config.yaml
num_hidden_layers: 9
hidden_size: 384
num_attention_heads: 3
num_key_value_heads: 3
head_dim: 64
intermediate_size: 1920
vocab_size: 3062
hidden_act: "quick_gelu"
norm: "layernorm"
norm_place: "pre"
norm_eps: 1e-06
positions: "rope"
rope_theta: 10000.0
rope_fraction: 1.0
qk_norm: false
attn_scale: 0.125
bias: "all"
tie_word_embeddings: true
parallel_block: false
init: "normal"
init_std_qkv: 0.0228
init_std_o: 0.0
init_std_up: 0.0228
init_std_down: 0.0
optimizer: "soap_variant"
learning_rate: 0.00495
beta1: 0.95
beta2: 0.95
weight_decay: 0.071
lr_head: 0.00819
max_grad_norm: 2.0
warmup_steps: 200
schedule: "wsd"
decay_fraction: 0.771
decay_shape: "linear"
final_lr_fraction: 0.0
batch_tokens: 131072
max_seq_len: 1024
doc_mask: true
z_loss: 0.0001
train_tokens: 626300000
max_steps: 4779
dataset: "wikipedia_en"
Each number is 128 + 24 x the weight over its row's rms, rounded and kept within 0 to 255. Layers, rows and columns count from 0. Numbers have three digits each. The size before them is the row's rms in percent of the matrix's.

# down: layer 3 MLP down (transposed), 1920x384, rms 0.181, rows 1052-1180, columns 192-239
# up: layer 3 MLP up, 1920x384, rms 0.178, rows 1053-1180, columns 192-239
down1052 104:180139081139107121126130133134163127148132144139147108089142129107158170119127140097128152143139116080174115157120129165105116155096084150138120
up1053 101:208102171080146115146113129143134103117148134089157134111133087091121117143111104135120153148139115139100114129111184096144135127155137170123132
down1053 105:170114127121142167096105118117126144160145142090112134106139167081101143167112122145143159150128088107112142131142136065150070116150147143097085
up1054 101:160137128146178130115138126116145140112129104140111110143080125118165120100134143078111132180114128087137144142151106152093122143147118146171074
down1054 098:129123127120120152111161082115119115106089103151056123158141084138064157100137123097174134124109123132153113157152141145121134148086077198120140
up1055 093:136159151144152122102126155124110090115113076119081059103093148131160125097122132152121125106145162105161162107148110111125155166103133145118133
down1055 093:114131142154109141144093116105096129158136149108131128104107103106152113174171084138132119138101095131128138142199139129109124144142136149095107
up1056 089:153137164163137138118120126119117130105122144149128135156152140132117118100144125154104165090114118156138129134154135105059162121130132135134141
down1056 094:120084113083133119128111160154173097133109117128166147160143110100161139128144141129117151121091121130134144162135125154152148117163154148149110
up1057 096:116135135106120133119155165120172127141075146106136133130137169135146137173103144117105146148077133102127087128105123107086120148103105153117165
down1057 094:114122139116184120115149134139104109103135097158162135154123156094117092141114197115136163146128117089175124092168104128138110174113131120141093
up1058 090:100133141153122135121168134151082091125131147138140134100138119132119140122117099167131137110153123137113120156136109139170138176090127142140090
down1058 099:120136106134146144153048119144090123103127121176108134135111082083126146150081148200125118158132089111118142171126122132109149116140119127124110
up1059 101:146136082104112126108180117126177144146127147096117138152084112131143152159097087143131120156118122137114125120128114070119149109113110082182135
down1059 101:082096089121120159100172134154128134142138120111108132139103171120153131104082125156154161152157085122097114098130101111101122071099091131051108
up1060 099:142118152129128111160109087073160152118099124142118084123140160144161077107146114165136151106136108184130086117103140099128155157106083140111115
down1060 108:131153142132164131146137140114145126138097145141132138146146135110125097126113128153104125091116153126157159136112111091136127145080044137174126
up1061 093:096146105139128120144137141092129121120120150147110116098112149145116115127136175118161118101135122112121134109156158142108163146129148121107128
down1061 091:104159149154094142108118117085149145130131101179134165101128189128107202095123080149132111119118107158117136141140073112128135152150116129176086
up1062 099:127147159096155124134119136172130126160132134179142152117130142152152140107135131063129111121122121123103124151099159135166139109141162099124151
down1062 102:176105151119101156109161114132086103119155137161134152131106077123141126133157159117088146119134119165117086176151090090138153133129144109134168
up1063 106:129114100129150140099181145129120104126127158152151173110154114148110092108161105115123111142122128106109175119121102121061147107109127085084108
down1063 102:155093101149132120120178136135112109139143118106110106109100160092161126099155116142150121165149112121107094131134128083113157107175128123115119
up1064 101:123128141117102101128186088174154147118132120127092117150141116156114104144138110099131080060117139139151140114140163149133140150157165130102107
down1064 100:076083130115122111109115152143128114125162127153119103121151151145114124159112116135069098076111166108135105138123131127121103110104100085121149
up1065 106:117154102141114137094129118141108134178094146145167134145082066118117143128127118140149128123130161086150157140096102134075123138142126079114153
down1065 111:117104150132114083098153125109133108138145125145147155114161097158129142127123125155145144105140115124120130117093144110161115158116127179143117
up1066 100:139120110146089154163129154118143123103100126144130106162125189133089158119124131115118157138090131153118107151149140134121104091137089125183138
down1066 103:124123112111110136122096175096128094098149132167074135153171128158136109136083094156122151106177125122128060133132121111130115162158097159175103
up1067 101:114167100104128103135140104112128139148118146109117118126155111164121117095139155130140184146064104100151146112110100128132126085122139091127137
down1067 096:116122118118159122109119135143136128130177106142151179146175137140116156112143145107122151120124128108122105153111133109165113113110145155140073
up1068 088:074114074122105138139130085112128143200115120144110102103136076152115146199168132140116140146137117130124126121215120152113136115134158157170115
down1068 098:156140155123138129121151121113177163090133111139128117138154157097122132082127151091148103121129154107152115167020110097138109140124144090143160
up1069 097:145100153137132144069107115127134146096128134161101161169091159143099151148126116105060158102111103106176121070105128150138138106149121127125153
down1069 093:127103099153163132152131131160143096145103111157118142054121142114179127074091141122152150130157138152142165135118104114120128145113135155141097
up1070 103:139092123091089160166137099147132152121100131096101142116131130107193133123120126153166129124128140135077110098127089076110099095119152118135126
down1070 107:144084103081126135139158141148113103075111171143138152112117128138113106120123125105142124088145092147111146148149141165145124102124151115122131
up1071 102:139128126133087110098132171083134117105120108117146071117119115114105106123140137124140154179156131135121109136123133090065127127149165137079145
down1071 101:133100085115189114120056121153157139105158140157097155091117103141131148145097151138100089173127110130154068119130139137125093098120128123163093
up1072 086:140125147073123103092090122103128155116118155159076124155125114179122124094153153118137152137153134137150151129125132160164131109139165128165089
down1072 088:118124155141150113127104125120161096172119084121132144207122095117110127146128112170147072122113131144136085141080133092111136094131123153105156
up1073 095:125092153160134090084112147127100112142106108108107146087120194149123116148146137115105115080097077136136113133061099103117144114166174132131132
down1073 089:148113138147131160088164098129102098150109133116103129163125101116177117111139085156130121153152152116150093065110130139155113104127123100107104
up1074 094:105167093153131126110094149145128105142134146138118140133098135144116125112076176100119131147092153147098166162095128135091112127124129158116096
down1074 104:113075135126135177110140170132148166112135112122081114155153156123154126123104154154130130133134113079107140153115109111085091114122110130124122
up1075 098:123133096131139132158144131107118115146157147097145123073117099155127103122166156160158034122119103142106148121138139134097150077106104139106112
down1075 099:138118110134123168139114125136125134071145092110147125122150161136101140116090118123116161125101136158101138138141116119121150137151080131093148
up1076 099:149155123103140086106164098122133137168111137121117120100112142142118114131099134135095166113120152103160131141127113145120170109112155138137123
down1076 098:140126136126110132078122142123107139139109099159136078156118143101122091127102109116115114180174126097152128107140127119185138132173144078107141
up1077 098:140152148104144106119132123092144171105120109099125157093138110111100098133136137111132124150149134102097099096131171123137126123125136103122130
down1077 100:094142154133147114129183132153135147154130124114067165070151109112134150078123132100130163106143127073116129148151113128095117137134115081125079
up1078 098:138103113191141119098098097096146083127121110145116145094163147139125100136098131180174153121117145140130116134075098100116146135086173141139125
down1078 096:156126111118081142087105108124108167121100166155144150137155158122162113112139171156141138146134119137104162106153140130142123127132136140153074
up1079 129:153124164125149143112160099127111113144121117171120111132132130107143169178092123124157174106085139172131163135090142096097166159151141119133106
down1079 108:136114104097132102097150108098067121102110148086116159152131132129103174157086132136112144127143121107132118153097132159122167175160117089100100
up1080 093:099119120069114108106138145110122099133105119122139131152088125144098211091137131079160170133123117138125099129166160150122114101134131127112150
down1080 095:122120112127135156118093147109064104133133139137149142124095137126114130104157131141108108135114161118144181144091126137143158126165111105128135
up1081 103:137173108062105098129106151142127116118118106119131151120105145107169120134154128139155130134120116111101114093134111097136136114094163107119115
down1081 106:154094079125137090157085119106119125120150185115136096142112080082134155166164143122158146126148113153152132123120161096146119145151129113116102
up1082 100:113125135178140174143096123126112093114120163135139151152125152138109147141152127142108123122175128104132119148157108144160154084147101115141123
down1082 104:131130127128095106140112103127093116107159122146165157161144158148108128183104140113122153124116090137090128108140136125159138133134111143134132
up1083 090:138201151098127099114121113154139113131139115163140151144168137188127111138135128182132113103101093131112114120125097113120118146130147106119132
down1083 088:115146104134129102129110109093108149165131135137128140176086109140061113139100145180137144129135150133143153153098124132143140098121108111141143
up1084 101:111136151085137140092133116105053151142118170137046139115113084073142098138117132091109122119132180128117099102129120131144111123119111089142111
down1084 105:159135177149119136134092131158118124074108118096135165117111169127134089132152134116098110149147126125123089053135156122068175172128132145141143
up1085 100:109107133120118155136132114111133151133153126106141111117105132084126157139091132132159121097104125113147104115189132141134130099141077156112083
down1085 106:137098120166145164169146158120149103157105158116107143078068096107115142138099120132126168116116159112098096136120126161154149129125136138107147
up1086 104:110147068113129145100131076090115115128128120123111123093136098127156100178111131118138095159138116108122129158130098137112148113107116145121129
down1086 102:082154102146126163164079132143127107122141126141112117112122120138119131125159140122103115111146118123113157102110117106071102101139107150087121
up1087 102:144141094115094146118109123116139155095171106127157155133104137113132159180129106136107174148123148106128094168142135127121140095123154121129131
down1087 098:106151151149136114096118113151105130113198172084147149123097121092147083139119164134149114120111151091159149127152175165148176118156147135122121
up1088 110:129158132071144146144115152124178099128111136135103154112138123151154101134126132157127142164142143153131130116108124110115119104098168153126129
down1088 105:143161139114132125124129119111118106113104120143138128106158155139122106174115132102166138122133135142175100163137116114098128148169070111152100
up1089 099:108137120134165149107142122144098139129082152094088108119108152129093111134103134115108118110150128075178113150159098141119129129156183101180106
down1089 104:128148125094149121155123128135139116181149107125143142128123121131142085130109113104109151146105121116146117114133185102115087133152099133130097
up1090 094:138186105134104137143121144141134111118126111142113104101127175120146092158119122083167113123154158138115112135150117180140137108126165124124159
down1090 105:147116072103145143078129154137158132135148121137047107137130128138137120125153152141114130170125152164161151136131099109145120099145137138124143
up1091 100:150125086143175084144131134175104093081150170094118117116162094117131100130120105116135110123113130122112152174117150106153133132170144136115136
down1091 100:109156105136164136133131156116117133130120129173112148142105100097127142126136147089193158127134125076160111135147162118182165151143117137155099
up1092 105:124122129089138130154129158130110099140109113126132143098110134170139171106159080097101140123135113108097084098164107122148125132094111140194110
down1092 110:120125120125121127084111144119139093106149153161128193122067145174109126090111167103143137152104104126137133149160121159105130126147099093133123
up1093 096:144104133103110128143090132137115114127125096153086135192149108123128147099127080097120107154141121158152128160123139138121111171130132102120145
down1093 091:144145074143145109133127088086131112162075148139146145116157144114112103118140148176163107111107129123096145131127134123142146102129136110141093
up1094 099:136130176136113149132137119152175147117120149147109154101123104120150129115139118103162160140106146152112154173116089128123118070137102158131131
down1094 102:121153099137138129112088149157161132111100164133159182105120106186136090078125147127126102157152155128119136154119166171125158113096112122122085
up1095 113:148151102076162176131134132135104133048126115125091143145109110154108112095121129149098118152117088162141126087118128110119146097162110115107101
down1095 118:156111148106136152114145144156077114150131094135100117115153155158116165129100162146106091112133121137121127129121161107127116111144115161116121
up1096 099:104123158095110166121190112148107137132119131147107101134164123152159127065097131158137124110105088105082115153092136114140116128126118120157111
down1096 087:149095142152120124153153155134161111133099124123152152125126127072121114149180116112144129150125185131129126091130131124110080128160102160126123
up1097 100:139118132116093103108104172092122111139124132085131120171093152128119141136162084158098132118121118104098150149122096107154103125114110100125173
down1097 097:127135108075124157086153147099137129160155107112134125167105134126128114093147086115119113141150141099122120124142130095125113154135111125121115
up1098 096:113169113125127136180127152123103118146122126152134121121121142123105156132108148141124117133123119091137137153115126140100156127116158122118133
down1098 097:111079091092131134090162120113178119121184136080146129140161150145142125122131085110145130112120142088126137083115125108134117110155149125146146
up1099 095:129118101112104117144101117119119098151120142112142150132137155158125160122128127144109106122110145141146145156129056119121096061098107108125165
down1099 090:099141143115105094166217132124147093108140107128121132065132115136148105126186147154144110131129112131144154112146123114153155088140162181143105
up1100 090:092123101108114144142113125117127122120137193099044102124086108139107168146110123123130119101158119116176151088140137105105138143158143101131104
down1100 094:126119098127117113140172161134145166078103120118161121141152143118104135163177110110116148150121095122148155151135138128126121111135104166131079
up1101 091:078095120104118121172103067134126119131119172144102110129137161151103127144139135116144161169130127102130179111109114116150104120159094127107107
down1101 094:159129147082115114082152124176168137135111142157113108150134134118134116136109168115117094166119142129130170122102121107102105129131153148116114
up1102 102:157121104096167136115136146102119149129150140138156085136095125115106128140100132143140122115127157096077076154122099141047117102157117125133120
down1102 097:114113139135125122104101103128129113106131156094102086145147119070144133123127116155122137144077146096159176147115132120169131093111133117102104
up1103 102:100126169146136139160135125106176120119127141171156123144147132098118151116128134157124174112135124123111153119143138151144092122139120095129163
down1103 100:137129175120069107135186134118153170113116133150126139150158116155110132112162099150133159115141074082133139107121131147151147093159148127185154
up1104 099:143140110097135132090144148118148153151110122136176160149141115177125146119124155120167118112167116091095169119100093099113116146129097066119102
down1104 093:141135148120087109117161105146133136143115130148128145132157139117150140137106141150140096135146122105098119129172094131136115130122121152155143
up1105 105:124092096130102130099100158158137169116071119177129152126135112097136058150121114114102166170127116097126133136089100131116096076099164134123145
down1105 099:111153159107132100179132212119138117095142121113129135157127147108150120145134112100129117134121107115126149135091133093117101104134101167136126
up1106 098:115092102137101146120136091183178116116111096114155113119112116131108140141137135114098125144165147101140143097133111099130140097132178105145137
down1106 098:119108057127128100142092155145121094097118113153144124142134153145110127152119130119174134127138164132158114095100127152132116091145127134127127
up1107 107:135125142145112167079120125111161111129108135093139154161095140149147132158121129078133158086094129143130132092106107144135163112144114147163141
down1107 096:127140120170101134094146125122101127097112058126142094142103092113087162187099108182137171077124173124130096169115122143094162139091126130135115
up1108 102:143137096150106116129158099150146103125159110084117135119138134109116148136129146115141112122109159102164123081115110141097143117127131146089149
down1108 108:124118133134167143152167083157151130133105145128169165087169145124133156161133155108143110087116086082109123137110066132129141161148116087127135
up1109 083:140084162119155117129058093120129133149138122105123150141146145179075116181110144104134145146121100147146139154131151133145157150133129096147129
down1109 095:083162145135160122081115114116102123108157147135138162098124158179149137147158135112129133147162149124127139149091143123128135199176128123135152
up1110 101:151117109182127136179147133092109163160101123133114112130139154122121162131073114130110146154166080112107152132097136094116099122089101125101132
down1110 097:119149123136104115137096109132136138137108113146166086117163135093124118117147166163124135137138120132091134154121132142150148185139134148102082
up1111 107:082107107125123120116113128078168129104093134128124145106133124144128099151151143124136154110142145134083129121144111112125111156133126122110131
down1111 105:095123117113102148137091134142119134120161127119120144117169144126145114117149121157134164124094154114110114129113135113118121138079125129126107
up1112 092:138122158102128126119100117096121155143138138163108159128113162164128146054132115143146100135143138102130050076107136103129117109080134105113112
down1112 098:117165159118098111142104165098143133101093137109170156124102150140092107159129091128178107121085133125130129149172121173115153116103117151139119
up1113 100:162120138139098126128120140089145088146110153148134115090086117114109178099093111147157142129139118152137115114096166142173141157105127149137131
down1113 102:110125153109118145144164145148163096081093171165134134068121130117106088097143168119120136129154149132107105145130102128118127145142127122113163
up1114 103:147157133118122154119136136139117125110132145131107107075181128137139171146098087107135126093140159082135141160095100104134121127122171125112117
down1114 107:141133141142095119141122074126096125093096149123083149129141111118136127131088137143107129175107125144140127147145081135137124105129112148157099
up1115 109:119069129119116095173127147133095137116183163117134135144094170108129161116108137151131112160180140072162126137096088162122081108159127120116098
down1115 107:171074148119105113108153107110128176127153082101114115102125187144139175116150124117133153163157122064147158145108112118104177116103143132147126
up1116 088:098105146079140155113103124153079138112108139115096124131147127083115145150163192098135133124109138130121142143097124117121111109148111085146126
down1116 086:124127133141130162136106176131148121124116155177137138124124127155144144125129148111059138168093088100159164075120156142140118115081076218142100
up1117 090:149124108143106157118113149114061110054160157125110147137143093115103104150154101110132131145142127155138134115137134117117120101144141131162098
down1117 080:106104162139179107167117148092164115151090116122117090149089112096161119116079141128142137120107111166132134138124119115106158146116157121133140
up1118 101:075086151167134141157113090114152120146114134143094105110147091130141157108098140146096097099146103123120104146120099167123115128093114146107125
down1118 106:147135118112113116131136117113116109079118128105129149168142121150124128157113126104153063113137145144133169160121136120139151104136137113095115
up1119 107:182153147109102191121084151137077200142137164122116105112122130112138087111149160129143108133131166099142130147084106081123128124139157109158123
down1119 111:117077146140105139100131121142148156105133151139154094138117139178182084135148131178107139129133138085127133136139135095107112101103082121122111
up1120 091:117119147178165146110169135141131119143115120141087116119176127108147142088186135102164085115157090113128114135119173121131105082108119123157100
down1120 090:129120133104134125090082098100139131104097142136130124151145139118175110116113126152116132161151135125147198139122101156100154141166138167139105
up1121 102:142091111128120118103093104086156144121170154151128090122138126186102095140154134109165101107143136106119113109116160143099122129119093139114118
down1121 102:141130120148156139077111111137105116116106153138116125108109146133121141111150134111150134113156191121152105171110131126158125155147121089083113
up1122 099:100091123167123114122118132100203113118116137146113167138164093127127128090130129135130151154163145145141114142118103110192141167106110104126111
down1122 092:135130142112138097165145170104126164130144101149153149158106091110104088080166102102135127118117093115153157143107152167123144128140143169140120
up1123 096:115104147148117126115141134128125105133148100106155126179121100142138161107198119087130181133106118102126147185104146123107122141120137130143158
down1123 103:048158139126130125149143133112181142100119101131125120118091098121120099088161099116112118120132146156084107110170103096130104109160122159116128
up1124 138:143093201140102160129152145162165137114134098159122152109157087109129163101167126111150122160142146117087121151120102107125090112126148116137183
down1124 127:113089163107083131119170142149137156162152152131108174169117149108133183156139107129109146089156132088096094147098113129136108159153120143121119
up1125 101:129151096116159149155108143119107086122098150141102117162134142129135146112142115180152137104126171122093133138145125103126109122152151114085133
down1125 108:107152094125114144160125114091141166136130072124135133108111178119126111148146110168110172148153149114090138110139117092099112149131145120108119
up1126 102:113147153112155170099111121133146116136129136082116123165134155096162082174070149124141103074140095156110161118143089128115125111129113130141113
down1126 097:105117064155116120110158145138162140138132160130186121155131140128126125138130127125111148142128117137130155104099103146108129138136148119129135
up1127 097:164101104106134109145115159110124143122140130150115100117127115146119130146098102129143134147148128114132142136139113130180136083137154163102142
down1127 097:115163121116157144145130104116105127097113132127132147116086120107124136086130109138102148125140104089170151116119133139110170187154152129131124
up1128 095:112179153159150134163143134121082149160175151104095116129114109141152111157159100148158103119162142118099150136148116123122107163116115133096132
down1128 093:134150097074120105145129134097183169120096116127132124163165113113072151107141145105112115148117149129122094148088104104145150083136103133132128
up1129 102:092146120127128111133154131149141141125135168102113143144166099119126147134141107146114132137123124115095149133097103104128091111160156123150158
down1129 097:100125097127131157116103138128137156085108082130115123134139125144126124129123129173098120106127138127200133111096120150139138093127136185136102
up1130 092:154154108122119139123129126149200144139105144101126144117157126155115120115114174106100128112131090162102131132124051157144127130111183150159124
down1130 094:157076143116164121143125121082129115176152079103084123125177143144146122152114129144116124100153138118097119110117129049152114126145154123147154
up1131 096:172072154152138123124118157132106115153127141078108060090119145147119125109098134124122148123170161112138113165094127113090109129121127150158148
down1131 099:145118100106133121121097094147128147110110096125143104141127134091154151115100114103105135136144132110112081135140173145132133112070130133119134
up1132 102:112121149090162108119106110113122148119133142129143160179141116119174114114123134089129155136111110107137129126116141088121136114138105123146171
down1132 101:134131095111111128148139133135064098137151103148158119149186127103126088130108158144126093105112150115134149131129118153124131159125112162154145
up1133 107:128120106114067164145134086119144145111123125169116116105124116082106064140137105142126129122167105174122176144106132152106165091149111146106160
down1133 114:135118126105112123111138124126068179074134150122106143126107125108114132120138113133156132140183123156122114140145149114116117127128122115102129
up1134 100:117165124130154115150117097109130148127129109163139166112122121074119118122095084132156112147193136141113135115106163124105140060123127119138136
down1134 099:082145154153118157125087126128155155117190109166077151159079173131133155134124111127134119176104117110171116143149146131129119116081071144109098
up1135 089:104174122152124134151148153133170163113169156134110153118131176114151134114105123115136159124141103136141153113121135120087153160105113108163140
down1135 091:131088120102145145102109128103119128148100174118141139137144109126120159156090148097155115181129111140109135145133149121126133143149112094120152
up1136 101:136094140136145111152094104103163123158109116115168154121107123139152134129140109157150154134126084118084098069110145134154111136104126152127131
down1136 090:125139111092101171095108137132171103082137080073146105083106159108104084122123099120116108138105145168154126130126182120136122075126155151141122
up1137 103:106165147132129142128178135134098119147109124135126162185114111162144117108171108114131073107133105137119078113107119133105135147127116133154105
down1137 113:107130150161120114126131138091079104075128125113113134172141113127149138090116124129131097096103130151128112172140140118176154123129104111137110
up1138 092:115119160106110119119131101147111152168132124182129152164153119159117084091118133114134138117128148074135159116094136114187120096137142126149172
down1138 102:158141125126144131106122161153108131093129110111127155119154111152104106128139153126126068132127121090164135108134106129140132080115102102133105
up1139 101:094150147131122125124138145132093102109131153111134151087164075163104123129133152118134103147110118144170138131106160157135119141132124142101155
down1139 093:129118136118119125141112140139156162116060152116122155115123136148171132094127148158096160090121121114083174121111123157087161067144123113104105
up1140 111:084111136090112115143127138153106129146132117143127061148122118131153091057132144121122127136122143119118130097117141134139132076101156088151148
down1140 107:103133111112118134132127144113110135107162110114146137143142148124169154123114111160137136120126130132154139154154113095144132103157158131096118
up1141 098:146191134160143137128157107121194096136144103161170120098115106121133109097120121112116131108156138115102089122117143144152111157076137129115132
down1141 098:138119149118120123092136117095136118158119137113159124125173108131101128150156094120119139076132063131166130088108123129123151090105136163112159
up1142 101:155112157110098121148113116133130093104101123126107125148126156082140121122145117145114140114133090118117115115159153116172136129137099131131148
down1142 107:140103146146110153155119123134149146106125124136118135172093103154137143108147112110135145084112156133138099110117108126138108149122094126164122
up1143 115:164124102109075145146144149097126118093115119127103129083104115145104155146099140073153119113118180098132110128136108113126116120119135144124117
down1143 110:133130163157134153114130125118120184115141082126137113139153100124167134092165111157158132166077138074102165166174155141107129183181101121105121
up1144 098:083107145154192122135106169118096162196103117135120105092141165137172181122114155116126132124164147116115137138128141156111126137096126078124107
down1144 100:123078133124155136088172121139131141102154104111146141083164099127078100106157153111140118100089122159129129130095136137138144115135099116171122
up1145 100:160148136096142135114107111115149122166073106108125119109114119136187139156096130189130104103086139126128112150111085121147121126142129160106149
down1145 097:106114140138154108131137125144102093168126124115167156131105054129111142107189131135142125157121130121117126130131102122142104120103087158127148
up1146 097:133136148163128105138126112118137144122132154112125161166145150147132104150116135138138135113097129134154121122101122116142152098122129157130133
down1146 102:121121139144177164147136153136169125132102120120176170146123167169149107150162143149142135141097092136135144156127134166105132062146138086109120
up1147 098:091126078157150087139095127118138118148163142078129098120183115172141125126143145105145170105118120139145101130113100126114144157139110151141149
down1147 099:169084158113149129145171155096116141106101098140132158115148176135144165142125108129132116148124166136146193134120099118145113097146141133135129
up1148 096:124114142136124155104139133149152119106119102123129115107131182139062063141138156109152151123160107140146123124184136102097107091122117107119117
down1148 105:119106063108144132185118129138156139165119109110106123175122097104135125110136104110131138135126142152120121095178155113091187102143126143097130
up1149 117:131131147130151103101102170152158133107103084154089133117135157154125087097124157108095109118125129146146078132095144112097138145116135108058156
down1149 110:077111131142171135153158150119164117147134113121131165139132134148158141114097112127113156115127085128150119119102130128096195156136125147114133
up1150 103:140126171127167152134136122097120140137110146109105129110146129126121124146114106131139118146132181139135108118124115146074121096120134057136142
down1150 099:098117105109126155137132116149136165104123103139157137168129078146106084063099106098096120124119136127133136127124179107132154126115105150173113
up1151 097:127139090151157117129154140134125145127107109141151113147105103138115144080156127120144119121115134125136127151079133086117139095110143128097147
down1151 096:120144150131139118138100110145121119144147077094158105156116116094107130177112133154096114153130133138140141129142098120124103120194096105126104
up1152 136:107099141122131115140132113128121120116168105081136106105150109124175074128110157123141147131146154164164124152130179120128150066162143105130151
down1152 109:101162144091130087143132114142141133127150162118117133139149112097097131159124118095169162107083182156123111159145206126131071075148122129129108
up1153 098:164139113100126137150088156142097142106141136105116136118100105102171167148135131117141104130172073131140093122125063134166153113133137096158128
down1153 099:155093136120131099110132074146119107105158165146120127148115089150146140137118143134111135139081095153093126128147159167160091126138151106104142
up1154 102:079125159138167121118155159125152123153115141100118130163088128104112058106161103086125140120136111111105152104171097136134112093126134128074135
down1154 114:122130154148140101097103110137090097175136153116128158147110156136165095099134145107112196133133105146117173178145090186097134140114117133125146
up1155 095:117170127119120127105107113129135095105081131166130099084132131101148146117121125124155129107172101130134176142130142096165139114116142171125100
down1155 098:130149187097134128153178157095135122154096112087099133165161158128136112106118117087128152130156087176123101074135151105111103152154133114142117
up1156 107:132147154148126150128107108116133133136098154144118179141144090198096134140107151135134101118127160146147116092111085099149162131116116118150142
down1156 106:101116139089127202137103127137120121136120158117112189086128133094108110147129131154173133167083137143121103154099111128113100171094095120100155
up1157 104:154143160108129150126150134150095157116136135103123130095149115104133118138153095125093087105088123149157170158143114109145117108105133096147170
down1157 094:131118104115115104108132107127156097166114124084153154124123104138083128076078115089143108142148142188122086127099121101149144148156116101145060
up1158 090:129174115092139160144117124136137115104141121089133123077108143114128152127133126116113156120135136091128140139128111090148130122128152123163109
down1158 088:142154153076152107174117083152104097152161123118115180123131115114160086155154140154128099129114147103098104116136144141101139137148127101083129
up1159 109:161153105155095127181131101129131128127110148121126102115121139141184122110105112105149142167136139145135167110114133126084122117091109144117110
down1159 087:121116158102148138137123159105118135083126115125136102098135145148146139124122142110115115076118100146175152139110169135106119091114127143126137
up1160 095:155122159167140147137132113188131149154099092130152133088111150161154114141184127132173176195111139150126148126137141123083150084118152171117134
down1160 099:124127140089150167098135162137152107120122146095145141120131137110060108108092071115078126138130124109078124131122152123144120132136099154153083
up1161 093:105135128118117149101113141124092124146099123124097141095131132125099153067094116148092151154134156173150119160122124108101165162130100132093144
down1161 099:107085088126128081109125128137163144142121126079157141095123133111114166107134125170118143125123167101115104077124103114105126163141138150158125
up1162 102:104085106158118166128134124129147119120153157111125157101136110139099139106117131114133131120151120135093125104174112120126106137081116130177116
down1162 100:128116133152155144130122170163083095132094152107129131114124172098091173172153140129151099128117118082107100132141049183144149128136093107170129
up1163 098:111117111112129130124124123131155105127141155124114102118106138115140133168152111148143186116147120111120107124087128109162133160109104146100136
down1163 100:139132141152128155107116149128143164127100142112104133133112156132093134111157125126111137137116179155110076088162113211144218143140154123101105
up1164 093:135096170136159111152115148133122116134080123120126184143140146109164097099146122130112110084123127135116104103117152103066142131118132135118121
down1164 090:163147126148101114148110105082149113138098151152123100118105175126118132145100084151145187087126112150111121114105141124146098161132114127109099
up1165 093:096162109111149119089102111093138144139113116140124183109130135097096098102094121089115146135150081124125130135148126108110111153116120180126128
down1165 097:125124126147133124134062126101108112076125130149119136128111123123141127079077154147166114137144123116117108126128120103103105169135158159115128
up1166 107:113103125138089124154106128122110116137113118106103158163154093092118123126115126140168119125103072183099074090152153084114126138149092115107107
down1166 107:128130100112116156150114141132094139130121154151114120116118102122115127162150175158119115143129095165118095074149172115143109126137101132096154
up1167 111:102183100131164144175121097119107088142169160186121105116125148137092136135132132075091144142151158111137119105147066122120167138174098148150132
down1167 107:143147123088117112128161112153138094120106107146153135150114101165095103103133117155113113160137141115156123129141157095139106134165170138162142
up1168 101:111125125094083142149089106120122160108147124110149138154161124119111121141138118136096119113140128170121185128089134108131177108112122145171134
down1168 111:171151130159087121112130122129147137143159153095155140149099102111142130105090131122115066108123141109110125134095105126102126114119108103144147
up1169 096:177127089121184113132118134111170149084125147153122174147118139149086141144158111147125140119162123107208115139112106111115132133155135145160128
down1169 096:119116115085127124143123143129118105140102113160104080062112155109121131132123120082113090118127119142124141144139067159108100171122115154135133
up1170 102:094116126159120116113137115153139137089109085099148149167136115143132124103139115127130134124097137098120122071134121108112135145119122148089089
down1170 104:151152121086168132134099149188149173092099120111102155091116144144140148115111165125147166099114170080118166138141108181105121154057150118127135
up1171 101:137187132141130155121151112135111119108162102105102114136106127099096146127150088108117139072151143122102095142093130101152121182107136179122080
down1171 097:098105163127122127137139119086134141187135094111111155120104152131080146209113107129096113132123140131141126149101175142093104114113130151140158
up1172 095:140156166103176168138135096149159129149122125139100102105133169128153125136125111156125122122122164126130112140140127101122140097112146100104143
down1172 096:108095143161073126131191165140096124082134149140105155104140117101139101114119142141112133111127134124147131129129130143139143124099191152140155
up1173 098:126141146130082154153131177148129112116131109145130133137106146106109119084174098095122147112135100151103092129154051132117121137139168164150156
down1173 101:106112138114090137142167142129104117147135124140113165116151122118157199175136159107077125104098112141112117087166105104192140128183098127118110
up1174 101:124168187106158148132115112153142071104135144098127102167136111106163167105171113118152158166162127138093148119107154142126124099122121129120163
down1174 106:143096150145128123102187174104105154090141169157141141123117130094111122095167122127130118141150104138125093108156147152153179097153136179161116
up1175 122:114114158132158139088139132122152124115156142143114123097129163113117158151137065151120128078117146162117127126111184107133151160096112150118099
down1175 112:130135156133155135122118159112125145117120125185132116124117148092120125120162101142116143112126152138085136122126131147114096127140125106144115
up1176 098:110140142124110138104109097126140131121168182097140143122114104113158147125132117148143064114113148115125127076125124123115095156122132065101143
down1176 095:134137100143127126144106088134101122124153120097116129114157185141130145114115107097082165136122172129149109139092080070131123119111090095159107
up1177 110:158096133126117111106130106124151131122081121121094083108150137129108121128181105135139169114141141155155106161166125130067126116092145125157125
down1177 101:140134147126123132131135125095100130111110160129120142100117083093118114107113146110145150146106133140151137108123144126102112149165098137103123
up1178 106:123122084115072108157105109151109115103147105138114081138152142148122125095147157091162143151130080123113073169173157108105104122149152158098128
down1178 094:113099182123161163113107135135127169119104117141101098107140144088086146097117087161099114135146111121150149163111102136112153123169095162137104
up1179 100:141106151093127137090144132091136078159118131134122160110125139111125107110162132113160144143149135099124133161089101139122169108102118119104143
down1179 106:141121125143152133130108129115139139144109129120134123094095152130128114129121158112113158141157146146108155146156116114101148099133127082162088
up1180 086:065110124123170160131153164090164129115157081161121136086111112130098104186159122109146160136129121146145120148098107141140128096115146156142118
down1180 091:093165164125133118115108151131119107094157119162143120095140126133149103139091159134149111148119131175142154109130117142113113115120117112165158